Weights of a small GPT-style language model, trained from scratch on English Wikipedia: width 320, LayerNorm before each block.
Each number is 500 + 25 x the weight over its row's rms, rounded and kept within 0 to 999. Layers, rows and columns count from 0. Numbers have three digits each. The size before them is the row's rms in percent of the matrix's.

# down: layer 9 MLP down (transposed), 1280x320, rms 0.0772, rows 1024-1066, columns 0-159
# up: layer 9 MLP up, 1280x320, rms 0.0698, rows 1025-1066, columns 0-159
down1024 099:518505486483514533473471472487483482508477499522514511463542500495483515530441501486519474516495492498532510462508512465526478479495516477515501463524465458498444511436495496518520527511518511532533500470485493500536485530482447497493524482512486488542456520485508491514542485503477490554486515480545513504517430524507502481503516517506483471501549453547463516493517479515543458488513475518499490472497503504495492477496514530495500490527569514507513484500517470515520559458518504
up1025 102:522498507475458456536477498524513482484513522516517512494489440502451482518500453516482506500492482523513471578408521508504443543487457507485511506485509485499484497478528507458520492513503522519533478452502501472486545499522528469519479502547517498533477540487513513495507504515494481504478500487515491533485484478508491492476499536478484509482457502502447535501506482522521536547483478488499462462500496470455460488530531477503520480534514528525507540467524482499539445487514532
down1025 103:479489471525527500482515492507538471493457500535522486483479531480499440480494538496518504500461494493491487511459555525509492528485522482500505443473507533532488487504516519515531455501504473489507497477488480462533509504478481471494494532514497510470441437484518474522451495510490492496480457514464508518548459498491549520516525519535491541491505496469497491498489493484514458482502506480577520542492500544519480452519493515496514463524522466542486521551521526486513442457515457
up1026 102:552509520553505499510522520499485512492470514490515522444505530503534458520492507491507485496523489506528532534486503508487508514514495562483513553468512481485491457500484555475451550470471533478484504461492498471469495508542510492487495507534469496520474518510554494525502537462456527499486502524479498475482501501484521541515494559515464479512470531468529506538496483495540469460490480487518542506494495508469517503513475498499489487484474471519498484505509493506541544509477475
down1026 103:479507497515511525490482459505535484471480464544580461514480495491456475554440507480528506488478496470532511507472497501542490515500519502522481482487503497502496536489471505480507473497505454494514506498483490526508505521507477510500472520475493525461496528535493497496460546495510530494528490506521501506543466459484511555474506462515565502532487493513519457497452511495531470535504505497521469510483539526485544489523506520521535508521484485479509481513486501518492515478471498
up1027 098:503447479532499480558502488499481499512465477515519517496486461486512476519518506501443488490514553493534555455508503469500514485511526483479535468507484503487501505476538493481542513456516545491500518504480492483523482495503488496475484487546517513474473518468510488496493519480465513494512513522517481523476488470497480527501490520521497456536523536477464495436485501487496540505479493442486504488505510464466511526518479489475523515504503513531512507480555484470474514505479503
down1027 094:514545499501536541514476509538496498514485548514498510508525476491500482502489571478515513511493507500535490541534486505482462527485461463534467483450445484487454520496484524518510507531542502470513491490514512498502522500489515507508519509499501500509487480528520497552513459498511531473535498498485459457498515503485504493524482491506554473516505527500497452503464509532497508496526432463501512466524509546493500477512502494479461493476502497551505517512517489512483467468505497
up1028 102:491539528503460490525523469488502500533513509486450444491488526548486480516485488497505511512499508482524531513491467557487526469460483482484517528478498527480523483460508488493539495488499526507474525510540441468503491475487473495545527460498518518444485522513503470512503503490448482508488485514511481515484484540514536494540516497481492508478487517467465535523474484488513538429492474521515521488476513509525469528489486496459531526522434539511438503528521525497519491463485500
down1028 100:498493487484532546473483477552505482522511491565521463487494498512456499508446500482469525472496513483459494483483497478503535538543532475501487511484522521479489524513496484506519476504498492492494519506483483502493472520527511519524488453476480500494527482477530423478534494513457502504477497476499467510512505520510513495491490485503458485507520508531503497486473497493500442483521444512491468522568541535493467480493512489517470499496526453531484519520513510546531486481501541
up1029 103:513457493535544504496518481439475490490500501522471490497476479492504481576505492532501476523498474464517474480483516534511513535501552511478509474493482502511554484511525488431515495510461447515511470492470532497467479523518514529545486482515502504509549452517512460488502491467481508488547467510490484490504492483517511517475530496482479506481477488483488521510517493540462482484479560476487540489514501509455462487498488513541520496506495517513485472480453536501475497472471519
down1029 101:496528510469474527475492516500483492472536512507503463519504487497501522526464523545477570472507487497495488490517472499542457532489484464483522521492520503476492486518514498471491544541495551507520472495517480496537504465496551467503452492479515520478488500462521522455471476479518486582513501507530552521495489506521498485481502544542520466495508513481512452510526476471522519492504498521483503507507513495505493483495467515456473524471493486512511494500493491529527477480507550
up1030 098:497479508510495496506499519520508480497483475512503518535476550526504498495494474444499483501526536475523524494519526477507482491530475497475525463459477543456490538549521548502488542519545484499473519551462503494497529489507512511517546501491516491478550523508486490495550524480489488522473488507476491516513486499474521483533464485494489485434477511519506478514491514462475458482506491508496532541503462480483471484470502463518473500463479506436489478528505489516477485504482483
down1030 105:482523503451465492503475538491527472456493448497503459554515483517518499481509505522534515512534547514521521494470478493505483491490527486508488495525476509529468488472481497517509447497505541499507516514531490505501486490511516500504507457469514508496498505486464511496499482489506508469500475504500503518453466506456502514565520507492522452493531492476522501496531543471529481466457500477496520476478510552506533451487508470509483572517475502497511466485451478502444473503468477
up1031 092:427475475522470495498506504513548484463497502497531486477513485506548540466525516487495463486481477464468520517465491537483530555522505568516535501531492495504509475488503500487490532485537495491496486488496540471495452470485536473541466498499460527498485483522494479516515561488515543518550487499498495509556494509511511508449490472531489524510464494496515533530497485510520512504467523503436515490532472494494505505497527455512509489522507528520462519460530468465516477518499514
down1031 096:490502499481497495472484506475536486532458514469496490507524526446504492524501490519507497505486506497510532511513508483473467538501479496515520503455532464529513481494455543462529527464502507471506504530517506545515488484509494500474521443515517456521527487475534488501551498517523517479463511523463499537508508512487497510523556501475508486530553494527509492513484505487500463498522534497499457515505554495537521488520511524479504512503465497506486456491497512526498504468494479
up1032 101:540463509473478526493480477508501478517538528490479477475496498506513446551527450492525496530459533505523520527534509451504516528483521504525489524494534509469506494480480497497493480505517570538470497530518548483501497482494525507487464512523504483497528543502524495481555488512502535486486491550493538478503482493479447530512475509532526533475500502501509541517508484511513521496467534505466482516523512501514475497501466470523493506503505526472475476488509501499524478501486546
down1032 098:512522525502487495482497498532503494512478499506471493514500479485542515539503511478518475468457447499516491489490480500485524510475503527475501450494470517558479500487507488470481511473471514531510459512504525495473485520476536495541499492484494515502543523540470543524516485490471491497499453474466504514511487489528519522511479495513523535464466494500505477518479499482494485514497553520502461496494498517479509494485538560517514492480530518492530537489503528471484497494516497
up1033 095:489486455466537511503556491518522519476535509507461524508481481423500508481496503517495465517470514419537516488526478524548455517537464566548462538523537517460496528513502521496485525504509537510455534532509517536511476525449548499530487487498511499492495495520530521536501514506489442491502468495458507517485496513497541486504495512480516457482471506461549480501502478576528510507511502477499487510503530495514493530481447522506532496494523527452490510513483489477498477483528526
down1033 101:551469493493510506503520450478517506508520489517480502504496496511502509486470451509489474544511519469478507506492530533493528509470483514436480513509475508526497480500467469503542532517532511465480476468495512495460490491550515499504483483504475495496507510510476500494509492523541511482508512471518506442499471487449471492516495480510520485473465528553485479490480453451470560489503502515512501493472513508482490482489510533494434525534478500481467495502471503458511457476463501
up1034 099:519493509444527551503513523482507498496459469470464487460513534457525532498522480531514491481519472513531491459466471454533521521488529515480458478502510516516482479477461495467479509486487491531518495519478503539475541458516455493513503523484473531451504467507511457475469481479502490525455517494497504486528509490520527487487500489500520495483478485508510470503516499490498529497499494429519519493551570524523497507487528499489545485487484498447444501524506480538519510484527509
down1034 095:510507536491543492491513474465482564478501553514486524488517506539479497510529491459485508450531505489497523466497502518481505483548485527551503491499520491454482480466504500475520535494508500503504516549511516516515453515516492469493557511497476526518472476539526514446478508490492540539529499499537492525516471498477497518498524452482503496516508516511507525500503534506487500498517514529523500445546453544450502498520457494536488512500471491500493518464512472526512479535481480
up1035 102:485529470499514484479492498517512497505486514509506456493504457517486512523510471461542493529535484559516476509506545514466443491500490531472479497548527529533459476517459534503496498533502540516517513455467475471527502517500459491490451489482496534514541482492492461433483510522498477503500496483547525495497497482499516478489519451487475488448452463513486480470486456531498535518485517521475484532511506486516499515517554478487518511528469503499514466510503481511567496508537477
down1035 108:531512493506527465541518510492486491515504523507524425511522483484475506519497499451481467494532483510529544502534497534500474523497502484433474481526576489487533498478503509494497510523516455450528514533482518511496525516489480482488526558492495483516472531459525481484528485459490506525521524469507459505483495529450466501485479497520455450499495484461483478506523490487505513496524460477504518510468550523521512497472507514509475535521500459481470460506443511498485474508524496
up1036 102:455500461479452525529574512511503528525511495528508452501512479482496464491491511522476530496485449536514492475501525472506512488511503532508501487531504525518519485484478495509490411528506506529489480458494494528503521493507491480512474483495476531529490498496505506509498512477499524484558515534517443504411508499497485492466485505486450462488506520492472516518477499506521566545477478468508463495510486510486495508525479513502488512516528535513494500543516510534518438496473500
down1036 103:495518505518469512514516533536504484475530505526503482521488506483525514454479507483478460506554508539503507470511520451485494503494506442502519545540486499461517533558515475501557501494503472497459460486490481534498499499476516479448524514483531480464487448434497518500477505558513521505510516509522537495491482525500526532499478502495463475530510501513473488505476461445472507457519508483491503446501466516458484565477484460533474492507520467512496459437512490511502480505535516
up1037 098:480487508483523484472491529482482490494483505517472494490496485441483516535492541494529516533522431471479551501490486521510479485494550535480502495441507521489468505520505554526502519484489518508483468498528538476532561529562521462514518492488471473483472520500482519511515459477486495527517454466473468533505467476440491505530472491491531502484509517491489464515501526503518533512533494551505534548547460475505544475439515550468514502506468484499497525525489506505532488510462530
down1037 094:518496502514485481513487494519503542519512500472472496521544555479513475512533501501447512416513502497456507559540473528520509534487489493528452504460487551480539518505502520485556493465529468548500515509509536503511479538466491526510467486517445492471499498515508528494485540531511504535493539470541522524494492536515463531515509504476514488504498530495499513513498497530493536503493534492571503518495482485522492489510477525498536503520490533455500507485508495488460494505455473
up1038 092:473528517510474493495510438506529487448498484535494527515472498427488544556511493480533464537532485463475496542508563503463501496488486508491483512471501502489517460492472515486444520545498530531547487552503482502470483549515504494515510490488477503463514490504460466476478495508517450522473522512514489513501499484492501510500475506512512496470500511450522516484486480503493483505497473495521481519487491517498528527466499485492478463486496526511497499526471495463467498457512501
down1038 092:498526520506521491519504473497481455496489481552497536490471489511496531568499532527501532524464507508516530527500504524523504458497544501523491519511499538474483476482505495510452502492489492475506517430519490456495503503472479489515521495476518467519513534486501522525507496533508498508490510493462527476497526527517497509508510528517465503456519476532497522488492540499488528493499476503483512518450455509444434491517501544496535507508496480531495568489449489508538520483513528
up1039 106:526550480520497515544503498463510492482504521516518489485503467487478483482502515505526518535456470504465511486471535464454480487505522506470523535544497522475511483475504492470485531513470533514527507528474572478507528478477547560537463500497466466512510535488508487553495531521503486503496498511495467545482481511486478575460470502455474483492498496504588517508464510484476488513481455522532437473514471503510486498519528495464480460466507538487483501472521492495483538475473468
down1039 106:474471501467495495507547522506486486533492484532507501501517501516489513525533492497488490560529504478474493468485538517534506505500516520499490503495487505471507481490474539507558464542492497556480498504512526463456491457528537469473579482479486502466468518519540526500492522539560459478497523500512503532515494472521480500500529489526561539472495502503492491479513501503519479510510511553503507511471482505527523500509475456453466507511480482517508477495491543489529505541493511
up1040 098:526528510472553534547503509515532516462476503555450517472459539528472497481474524476546527533530545505524508489495478487502521527513531531521455519541526546487488466489502528516508481496483488486534507502497546497535558483533522485481503441520487503524469472503491532525508494506471492528514477536537503479515494504494518519492488510502507517483507436515512505474476509490525480508523527551478488503471495497553493471479485544486457460534531465509556481528476544524497522489524491
down1040 106:519522525510506476507459489524484493488496533506522527480502445501510484510490533486492533488473477556469520531510466510487513523501527460539497467471517544514525503469506504523477521468500518529482520513489519499508498529485531498511490553513467487510525540502528501478555510522502457522559529524520486534481499500472505489509499514497471489487470514535533526548488554535478486533496512478501515525529544497497517514535491498536458484462531467498514495509476502514522528530541533
up1041 086:507434498485512478518507487499486467484504493457507487554463546499451516555505483494502481505472499502473472527495456462523511478511510491503491474467463478519508502494529503556473468530516479484521525504499500481480508492536457512507461492486526462493478494495480481495520491534518442458499490468511482476514478478532469514516516496487530446509455520502510483518483498552464479465457493499516506488494488548497479547509529472538481511506545493471516492510535523494468476470499498
down1041 100:534527537481462490490503516491486533535509506514509505524522509527512486509514461491504519504490504448469525482509543505495488509489507518524515559548540504491499533466472530441483535535498515544465472496539515549480457478485565504519549483521478556518493480527485539516424507484503540529477502528514514457500532509548503483492505500502519497521533528485513533471515569523498534516491477493482520525507535476521537482494498508509515479507498497507519475514450457481530525507515485
up1042 098:476555492526471473540489491467443493489505476528469518527467517507515504465499507524515532481494474549539494517509494548466536509512534538548544506492477484477524520479443524506514490506482485505515482544511490466515471486505528547472512492548525489522510510494503471542467516516525448483508521496471493531469493507458461527502523480530507494482480455498509558505495488489468461493526527444467510493485464451510492513523472457516482465495470466493532482481506472447501487483464506
down1042 115:524525463490515501488546442522446503470507463505503491542498549472510506515493474492489522462509521503490494452491486511478472483490489484503533473500488490454465486536507482477536489529524440494491533495493542489494532499509496470537483445503475489525489487490515538486489543489488508516496494474535529531466473513468500478478482495508488554502464518478456449453512472498467478547461457519469488507489506488489546502482463482528492558513489482517524500520501487476500483492473499
up1043 098:508528491470554511536464460491503527547500528522503485529482514508494462492512513517478519524517467496480510445522509488514507486466499455503466530490532539478558487494461541516483485518505526480545452476479504546531471490474522476478470488472481504477512451509514515503534519521503474521527511489483523459491485518519465516464500505457480500458520575510522512516463456508522468486511533513487469509510499535510515514488527490507509442445532502505509494473480505537550517542487514
down1043 101:506509483505497494487505503509489470526506518484508494498509512520512524460534458491489460510491488538515525527502526449501508424508498477483492470487536516535488474522516523508488509515495464482500471556536512500536522516482505481450506497468482487531550489505473534464509522507517537479544462457476494481517478510486497504545507515464492466535511541475491490491508529509483491512506478480475505486510524527511503490503488497461450489449523493502484486518498533443500545459496497
up1044 101:462492497510477508542483536474491505503487523526522479511497480506530458525497507518488502533486506483462493529534513518531515489528522487483494505519485514512499516460486524514464495535461557490495455480508528495533501471496522524525464509510527506523551532521499462529478521519454457507453520493461528489469504496540512467546482490514508512476482522481481516474521499498500488500499540533504458483501513522517484525521555483522532542498415528485481520498531460486496450487462500
down1044 106:535507488504513502472507464478485469520482535500514514484473546479525509503478511501454476490503469513501482520548478516528527514474482519510484492475500487450510515466483475516484526510498535525560546489510494542494525492488469469488493505486560498521482529507444522556460495474491497514509507501543445526487482456527512516524486524523484498508522495506479494516555491482471530521511533499518479461511474466507503448457497491520512544517475528466493499519470498490486494546476493
up1045 103:528485468498483556498491504518476490537490529492537474508539487492529505521454501505500451518542460501474479527482465486490539512491462488488491489471448488528519510488494521518494518465577475535503476486492529507485467463499510482536498516537488490500511522543544464497508500493503480509506495494484502474498483462505505505516507560489511543493467522517454506518483479499493490536477477498546464490494513482534509455497483501504510474515455558513533519559487559475525504527503495
down1045 099:489512479502503481514536496494526507475527523501498495539533479476494515504537463555512545521508448472435496524504521478489503513512476513486525493513504485548494510522540510553501513562487500476508529466471491509510539463508496529504545506506480467485460509497500467517520527505472472505492513525486508514488532473518493493452487525500492489485533494500493489489522521447535484489517507540508502522525525524495490485483498510496503461515568480499494545472515504476519492492496492
up1046 115:475511494441475565504495538541542497499528461452512498473482458495470464489455526533475515512540527520495479513503533531510473497513485489543485483473479504524523535464491506490546480499521505505525503490533531493468502475466471564503543479507531502536502469511523503482466506485530514478471492527511481511500492459539522536445516515498516496501527504518476491465451494508505528518518496470487510464497516462525491505490518486508467513482470480508472534513476550520475455529487486
down1046 115:488506492482446518477492517513524524450504473479544457515485518471505493483484474512485511513484522522483481491507492490498484478526499541534506526496508519512463488466452512480512452542510500543533535487487499493480511448497534495476552489529511497504485517507491491458486498490469522515503520544535523521514538515519517509478494546510524512516491494525515475495526529506553482497499499461468477432458514469474462506531512457487499499521533474489466517499474525499474468506527504
up1047 101:513492473532469503456453505490493495482486558541513522470491474490493539506502508487478494466458514520476466471511469478514505494505480494500542486478575461529406529491509535518523532507483476440501513458496547484506470513497548510499486534475470581496488513539478504530521500512490483451522492521526483539524512490503517515513496473548482515511496464485456500527467519516529527527461464536483474521504502525485452501521483503518483499514466535518496486500515533493469488456481484
down1047 095:499523485547442532458473489485492449480485506492489548483528500501479499499522479517535486519496528496538487517496517484531491487549488482520505483488481509482522473509477538513507458519483479514497512469522469538484536462469488476486509512474506495485468473522503505464517518519485486490509452522539484485477504512522452502490525528479507521476507513479513507467509479515455510436487466482509486455490488479488490487482484494543494508510500529525578483492448506468555500511499525
up1048 107:484512527517509535556547477481540511489485532497536506469476513482502504511478511464528540542488512500495484516477491502454446500478522498506442512508461469488516538506492501516541517527543515466488512486472489521460510489481514467503464509461536463479490509498513530472531508514493449475510532522509527469480491477483522525495526547510506486539505478441514485463483493472536494488465474468546483486486475476492467484485559481511487530540503478478532484520546488533492495485509511
down1048 103:518484507525464536488472469514446459519484512479488501485500522547498528509551483541516491495501467478489489524525540501492482465522467505492491514525470497417516484563492512476504504490476477490463519523516491509515521431510476515488487524489510509488504487490484523482549481507490479505537493529499519494444489518501576475515501475516478506498508543498504542532506530509509476478520513493519513550475484491449499540480467500500514509527486446462533501537522501508487527485508438
up1049 098:487508540444480482482501479511509487516514535467493477496449495489504504495467511489423484491490488510506453529426478462508530504510531510487473488483508533470504467517506504509523489481556505470513484509504474482485507493471522532491488496491492510501533502488505473529491491472498535461508463478495501479503505498476501511469482531465487525501533543498437495567544471513532535502488478491513522466545523564505514557498469483533508534499495505488514514481516488515521512498531500
down1049 104:456524497505501544509486501492461537501463472503496459507480489544473493509503532535501511503476456516494515470511512468539506454497500515495486518487500497545516517510556459487480488548520480471516464493446488469478478490459462531533500489475493500492498540524501499505507513509499503509512486481467491479497454498448486513477541535507499509502491489529489518470528525480467483485528489489481491576507488510458488493465473517480499469496527513521496492486513504507530477477535515
up1050 095:508509515493474534517525528489510494510511513534517505503494467517480499468416502553563449524474486516485487501486502462516482513538480476461496573524526542497515518461516515491499513471519502499504484479493495478501509522481504514525503520487498475529490507495504595512486512497466522518477532529492475452524469493509527496483533471490574459488507508523504499477482536478476503514513480559493482480488504477506455505537522495474469489475468497446487503533526491512497468493497497
down1050 091:495501466489508545542520478485476521495458491507468516500535554521516531531509524479488509479470508532458498504527517507522487530519433499507511485497507494528510485513523522525511483493467453462505486518481517535499488464492514520531453537451521532493515494499451472501523494533533520508504495501499534501503488473472474503492467534517484523483495474496483529482484474494522485510482511521475472495528504473505488490506526464495534460512524541483498456481508470528468529532531519
up1051 100:449510527497480534461511531516488514442478452495494498535519505497475521528524472520508516538507534470510512511481546504506493488530518476492513507492480513467496499509494513542535535489530492468507505499535535497515541513468507498495475471576518506472519501506488495482504484519451472532518446459503508483471491492486486517522501528538501548488502469463473514482526501498556495457518501570508514520502487509495489524483523496467512499454503511489459496490494512493511487515477469
down1051 089:473489525516523488466472508487473510483535558462508500528476501533516548554478522505518534526471451548531533495502506481571461495478454468478505508538498500494509529516520514501500458478516514516484533475486518493520519564484495477510482466511498527513512497477473503562515473516555513539502510529491554486504494504498498495507487506467522480495484534510529471518517518500455471495518508486497533503522498517490491504520514489499543514491524506468505511517500514562483490496483518
up1052 101:505456527469476536505536512556518482490544520525517484512489476554495505530514504487490494471534491527464430489523490488517506527521473508531511528493489456538447484506440504481464502488502507492516488501519512558525483506498501493523497504476520475517509450507484468502504459544477479509480511470525512465456524454526473578485502530519550498503467511474523501485514514457474509508452478496505500467482468485515512468500526468556514438460467450547498530538520476495519506504494513
down1052 099:478476520474507503491435481499487519469559498519497508491472502510540451512520509469507501447473487481470508485495486514452468484520499453498445486489497478485469466500538483505493458488515551513510514499495519509502458545481517496469465520501489499504479517518499478498518518529496480467495506496475511496509561493523505439518491451500536538499488501511513489489487470507454518503510506483491501525506497497447483488500512473513476480470532513528531480467465492493541463452479460
up1053 100:504489458491498485502481505467520522481534515490514452520463502480497517529541497499505534487504532512549507466512460458468499508478505526490466490474555517462471552438558497515526497515538501466513472556481510530505506514547507501496491483521505532489538507491503512498511513452547465546504507515446513500523484526498493510514489479470480522475490455501475502488501493456543457519502535502504550491521462515508544506481466484499511473482445487457475551524467499513516509520518495
down1053 101:487520486470505538510481463484521485491507464524472504498497506514486463496530487487510534520510513487505504489542493487553481495512474545512524530457497470479537463525509490512522511559527450445488505517502526511513449531547518499470507478522548512522506490491511517495496530507531500462513495478498518537509517506519504511492462501512497499462491473500517434463515538506501496526495486490512486507497491476501495512454454499535486470480457547482532532487503481553454519501541495
up1054 099:564540519488505489505501463512520462477527524508462485509506511497485442512525496524536493481505489449509496466501466514524473485483518532500462468515466467482495503445432525465509512504493527493492563521561520467529543485483519460522487467474474506539506497520479474493462481448453506528514505475540534510496527495473478501493514496493507494509443510481472472497517501540520497511501497528514488495484510504490468429456481540480532488482580480496510480550504485500474479506500490
down1054 100:541500480512500530520491485474464540465520490506489498462501508433524470489475467460526452507501497539494520500499476470487490512502511492505487508500453521478496526495492509490482524493490508521509513482470509534532494484462490494461506483521508515513495527453510510539493469508480519475457469494459518500513448483468468502466476503530510500525474502503520449533516529467571501440522450470507521485562497485494453539499507436513469515502517494509478520455494526525496526483456514
up1055 092:511500489444440536496533490457499516516528537496524524454547510471496512482494512544497449490531508469525486501501465522486470491544502512512515497488511550514497511524495491487495534537495494471489521486493520510538493496492498489520498475494456492461507493510493549507507507548516459512511517488484515459478459506491475495551488470546476509476472489537496516496488503498515471479485493511480481516509462476542527474490514526519462515523496498487428484512517486492487435457493528
down1055 108:519480508464528588480531498492517531522477510511468474575532485511503457486471501509536558494536499502499470481460466453489506496510514504480521511527550507567503504484541492484470530458500489521500466489547495520497484481502503544489485551468478474505516487559492492527491489457514491501480506513480487499499519511507496504447570527491493477479502501508493516519506505489519479444486458505522517521535505499506464521466494519485519496574516473502509518478500488491492510513507449
up1056 094:482503504473511474462505492497451483505491509477470534509524511558463485461449529488511512523509484510487490461510495495552531538511468470517511494497534501507444499516502558539482449515484495538488517539497551501471520536500535502485482529505461531523454527524447439534494485477488557474531506537510458456503497489517517522453511486506531494465492495526497549527487527443489467430524516498516510496477500460496508517488495490523541459468488473505471465474468494506516512525470474
down1056 102:482483507489484502539588510487540522500474502473545515516499516501496507491485486458492514497513470520501527524508476478514518458463522446487483492522468530508526530508494478454521527433499502532511454526470519466473476460484482532532487516511512472546483509520535522496551479534508480505509489472501476508511496499476485514508478510518509528482466523483511470532499473603516504494453503491519491529536509462510550506487526496498528516494486518473540516472463514502477483507480475
up1057 103:457507509522502488500503537497523478507518485506484471515419499545529543515505522521477485488485512508507529467493505473465517510540504482506473515533559508480491482461497488498519503503482512463489517507476473509536489475456514513513500491480516484468537495481465521487475501502474501488495552491523504461493482475486532496467534501463505439473505511505468490495538484510542486455496513460499523497488492471458528512500509483520487521527457500508489467501509564498505510456497549
down1057 101:482473487488495495539477489506540503516521524477519508437490514479495494507547499441491495473456524518521473500504477532543519519481494472510488491454497509485470532495506487558495506513530510500468509511480538495548497483468501474485508496519485537491510501498514496490541519511494533490498530468530558522510536495492471494551481459531482476511471505511532493470511566515505484516502545495539459538471519475517532538465565525493551498479499534506558515494508508494513481504489462
up1058 098:505526537443517471497502471534476502473453531453514528531539500481484473506463488562528488503537513528503451491509502487533515480516484503526482519490522458533508532462509480522509475531498539485509480529505466520512519504490521485486514559489509493492477490452491462528471444514461495513485537506515479515495544545458502490510475497533490533522486531547457527499482471532534466536480487499485491428496501504516497458481531517517461564504515511501520504496506527497515508440483503
down1058 097:499537533486499481509517517497515512507518500472499557556508480528481499487502541481504545480543502442469493547439513478475533497483518509463490501497500510518494529508513521491542510533502484549460515544490513510460495516507494535499538484514484456540485567463529490480469530527475532527462512479510502493476548494496500505500539431529506482540511511512509519498516540461478524473538517495482464493508515533522507492483492511473493499525513499513479517529529460450472511515474469
up1059 096:539544544516497540523519505496445499528443485487518531514501521522510482495522496556510471517502503491483454500526494491495504529499512496527504533460482508524505479507534521438514554501492516501507461501505508498507510449519524441481492511498498498503525519501480526520510493539432501498523508497486477474511514481515473488515514497552487477495509501477523506478486464518510492535486435495488529502511506548536502467507521472496484470544517498478509503513500501553534545499517534
down1059 097:499530490502505492466475553495502491481502530511511476484503499505516499488498540506479497513528489488493502492531566497469508540507509523503515472541480477533474533516508468476513508479440557504446480514508525434563501489557508494524534542497456486562486488511512505502462489536504484498493498466531500505459508521500517510508550502548480518497535520538490540496511535534509538507499506470485450457485481484450547499499539496499479512483491475507521484482520505458468508508534534
up1060 095:489520486493518490493493510488496479531498493503479505476487474490525521469495511521525485469478451456505523533535524476495473507469540477529499521519491531537470523508465469504511468517496469504518510437497492513502528491506455431547477485509463529497526524496543472528474478495481497495508502490511528512488510481465487505448510478478539465481528495483490523508509487477453488548512459484518537477558458510501515502516542508504514520464529522493515483514473486489519473495507496
down1060 096:489521478491484581517499514541509492533502521509521491501453540524461536443545462557489528522465473474493501505487534455495505536552505521502509527456480452512470484507503521520487475485450511524468485507471483527530476487518435500473513484459495517521450493459532531483501498491505483544517499444513528540493450497489498526502522499504507509501476549523538473527479517480504528483500508515521520485501504515450476484550490566522464460507493508467545518524535481512498506495510508
up1061 099:492497506532552528466516521545534520511547538570517473498513502508507497484521551508507503464483500461486509508490535502487527489497495515513474511485444474496498534530482516499506478432493504480475481474469517486484503520481513500498497492553494477522486541504553498515490483507485525503501467467530463496510503551511467541526454497521468503549507489522458495513498519497546544492496489502465488457549506446526495524488471501523499522486558500507477559504463517519464477508486508
down1061 094:490492510520520473523509485471483498486459441433506492478504533462491486446497473489487524509515526545520469533455503445531527527495517520511488470479510511491416454481529480516483477482501477524502557480507493541522471490538441495508512490507467483482501478516493481472492499508542515492449551487469550515505555436495525495532493531481502480486485512485517506522503478497503480507517477512471541487491471488502529509475482483506481495494446502492523483527525443466541538467512500
up1062 101:470467459516483551533533499518499519546504538514518485486468470511462521503538530502523457516501518491526484499476474507500580495495485505523452566491484510502514508522489487480449518525517557541485482501501514482488519540465510477474483485506466487479516530512520509554534491474517513505511493508509493497525481504537506489538461530518511529504530539556524491507447495535511473519473488519496495481502512469533508478526501503553478487542491448547505477476495502485480452486512537
down1062 112:509478480527486528535503484518524498514529461508503483508546513506506568509512502491456506484482537512534503525472495495514540461499495525476535481456462488504510520502511489539524461524512477517516508506490522490524493557470511489433523467512498543504477523507506460511528501541501512501516537451504542480513509512540485512500494461484484492477525511545464497505489471475519477477487485495505541488503521529458505506495467494515495563507463528503458495508494529544525509558473535
up1063 101:487488503467499508480486544486505498513503507488518482468528533500516491463508525552481487491486431495487525508499496457560475494499499513492499448470501539538501526507502534520477528519481502513513514529510480503527482474559446539459475510516520510513524491468506473564499508484506552516473458511506514467491515522529526478484516507452509489556522510496504515551491486487515525483483476573489539517504502493516485570526496464443508511497508500495494523455509491494504501499509494
down1063 103:458531509537497468483580523470541513489520478499460516474490508536507525530487518493513497510499477507483551486472476452535478482509503483527554507530488494486522549486521458501518465514438466462502504516470466457523443545489514472513528533497461492510529538441498516438475503494500478548517507538507480478507520497472512503514523505527467496496512495493493453536500539473474475469493542513557501502483535500466512476458507533497527506510481512484494516474490505515507468500498527
up1064 095:465502447535523502485495514509518493484484514509485519469534475469503498548456491488473501523471511512495500503466481502488448477461535514484511508484512508492526501553485498473496467517510479520533436558521513470510507471516482508473482533471524518488504494467500512464493558483474502526471522509516511492523488492516517495553507479516535468460513530557506522544516477495480491524511518519528502511502526517539493502515459480485495501517492514448489495493501504453499527482480519
down1064 109:516492507524532477525522483477506503549446529517525504511514535483510484491526508406475500560507490479526516487525492497484524495541515455492464504499477496477521480482515505505489523531476482537497514486499539468475525511519506522495504495497503498503477531509492441461510541498516535529472475509494534509488478498486545503527484445469523532506460496559526544519489527551503499507509495487516541505550483488476501505502484566522539506512505453520509491540477456515473490510497456
up1065 093:504468469460525506473486567510526441479495496480511511498504464487486501470514521476513457444501443498476491515502522504493492464509512492473517561478505502511487463496521493488448475539517521537492527529485494546496497490484491495518477491435468519472543475462499539489481540503520508540513475460517463485485499502517478514459468511488488534463497502522499480539510476524477516538459470503505531529524476483483535499487471475479507519515496508486521471492507566503535532512543499
down1065 107:513512503501492503504533461497516521483506560492496545540477526515503514500473445487513481512484539546490529477518463518480507460458532496502465457493548518526496489468518474518528523455479502469499427498530495476531529512509477494495502508475474456474484498490503468526522522532538518483493558569525501500508541477533545502509498521477498524540498508515511488521481498483450499530491544505498508487479546485481484504454504551530509497508469524559514492519497472494485512501417517
up1066 100:498486595548506524539505500498494466500498495521501542463513460464522497460511465527487528493463554524474547515536504483509519544465539482510512522511469501490497498462503477453530512497513499482540520499518491481567484515477502492492482512462498546527522498454498480503499539523463467521476469501466505496488498485495517494503495525523496471520484520487511520491481499528521499469475526461507456515550492503547525507527501564519481498459483480482486500539492496456489480514487516
down1066 103:519472483536540515478485502513543479482489497569509501526527508489499485544497534509494544539475487525508486531538532479498472478464510499504501499504534527492536567452537473514530482522499509459485491478554483524492472474527506462489463501501510500502467474455509504523534508485533513523518466482485469512512501486499527509499522462496483520508507503502485497541521505506513521462485491522491525520516496518529518472500512532484468497466481502508500467496503480498485549556454497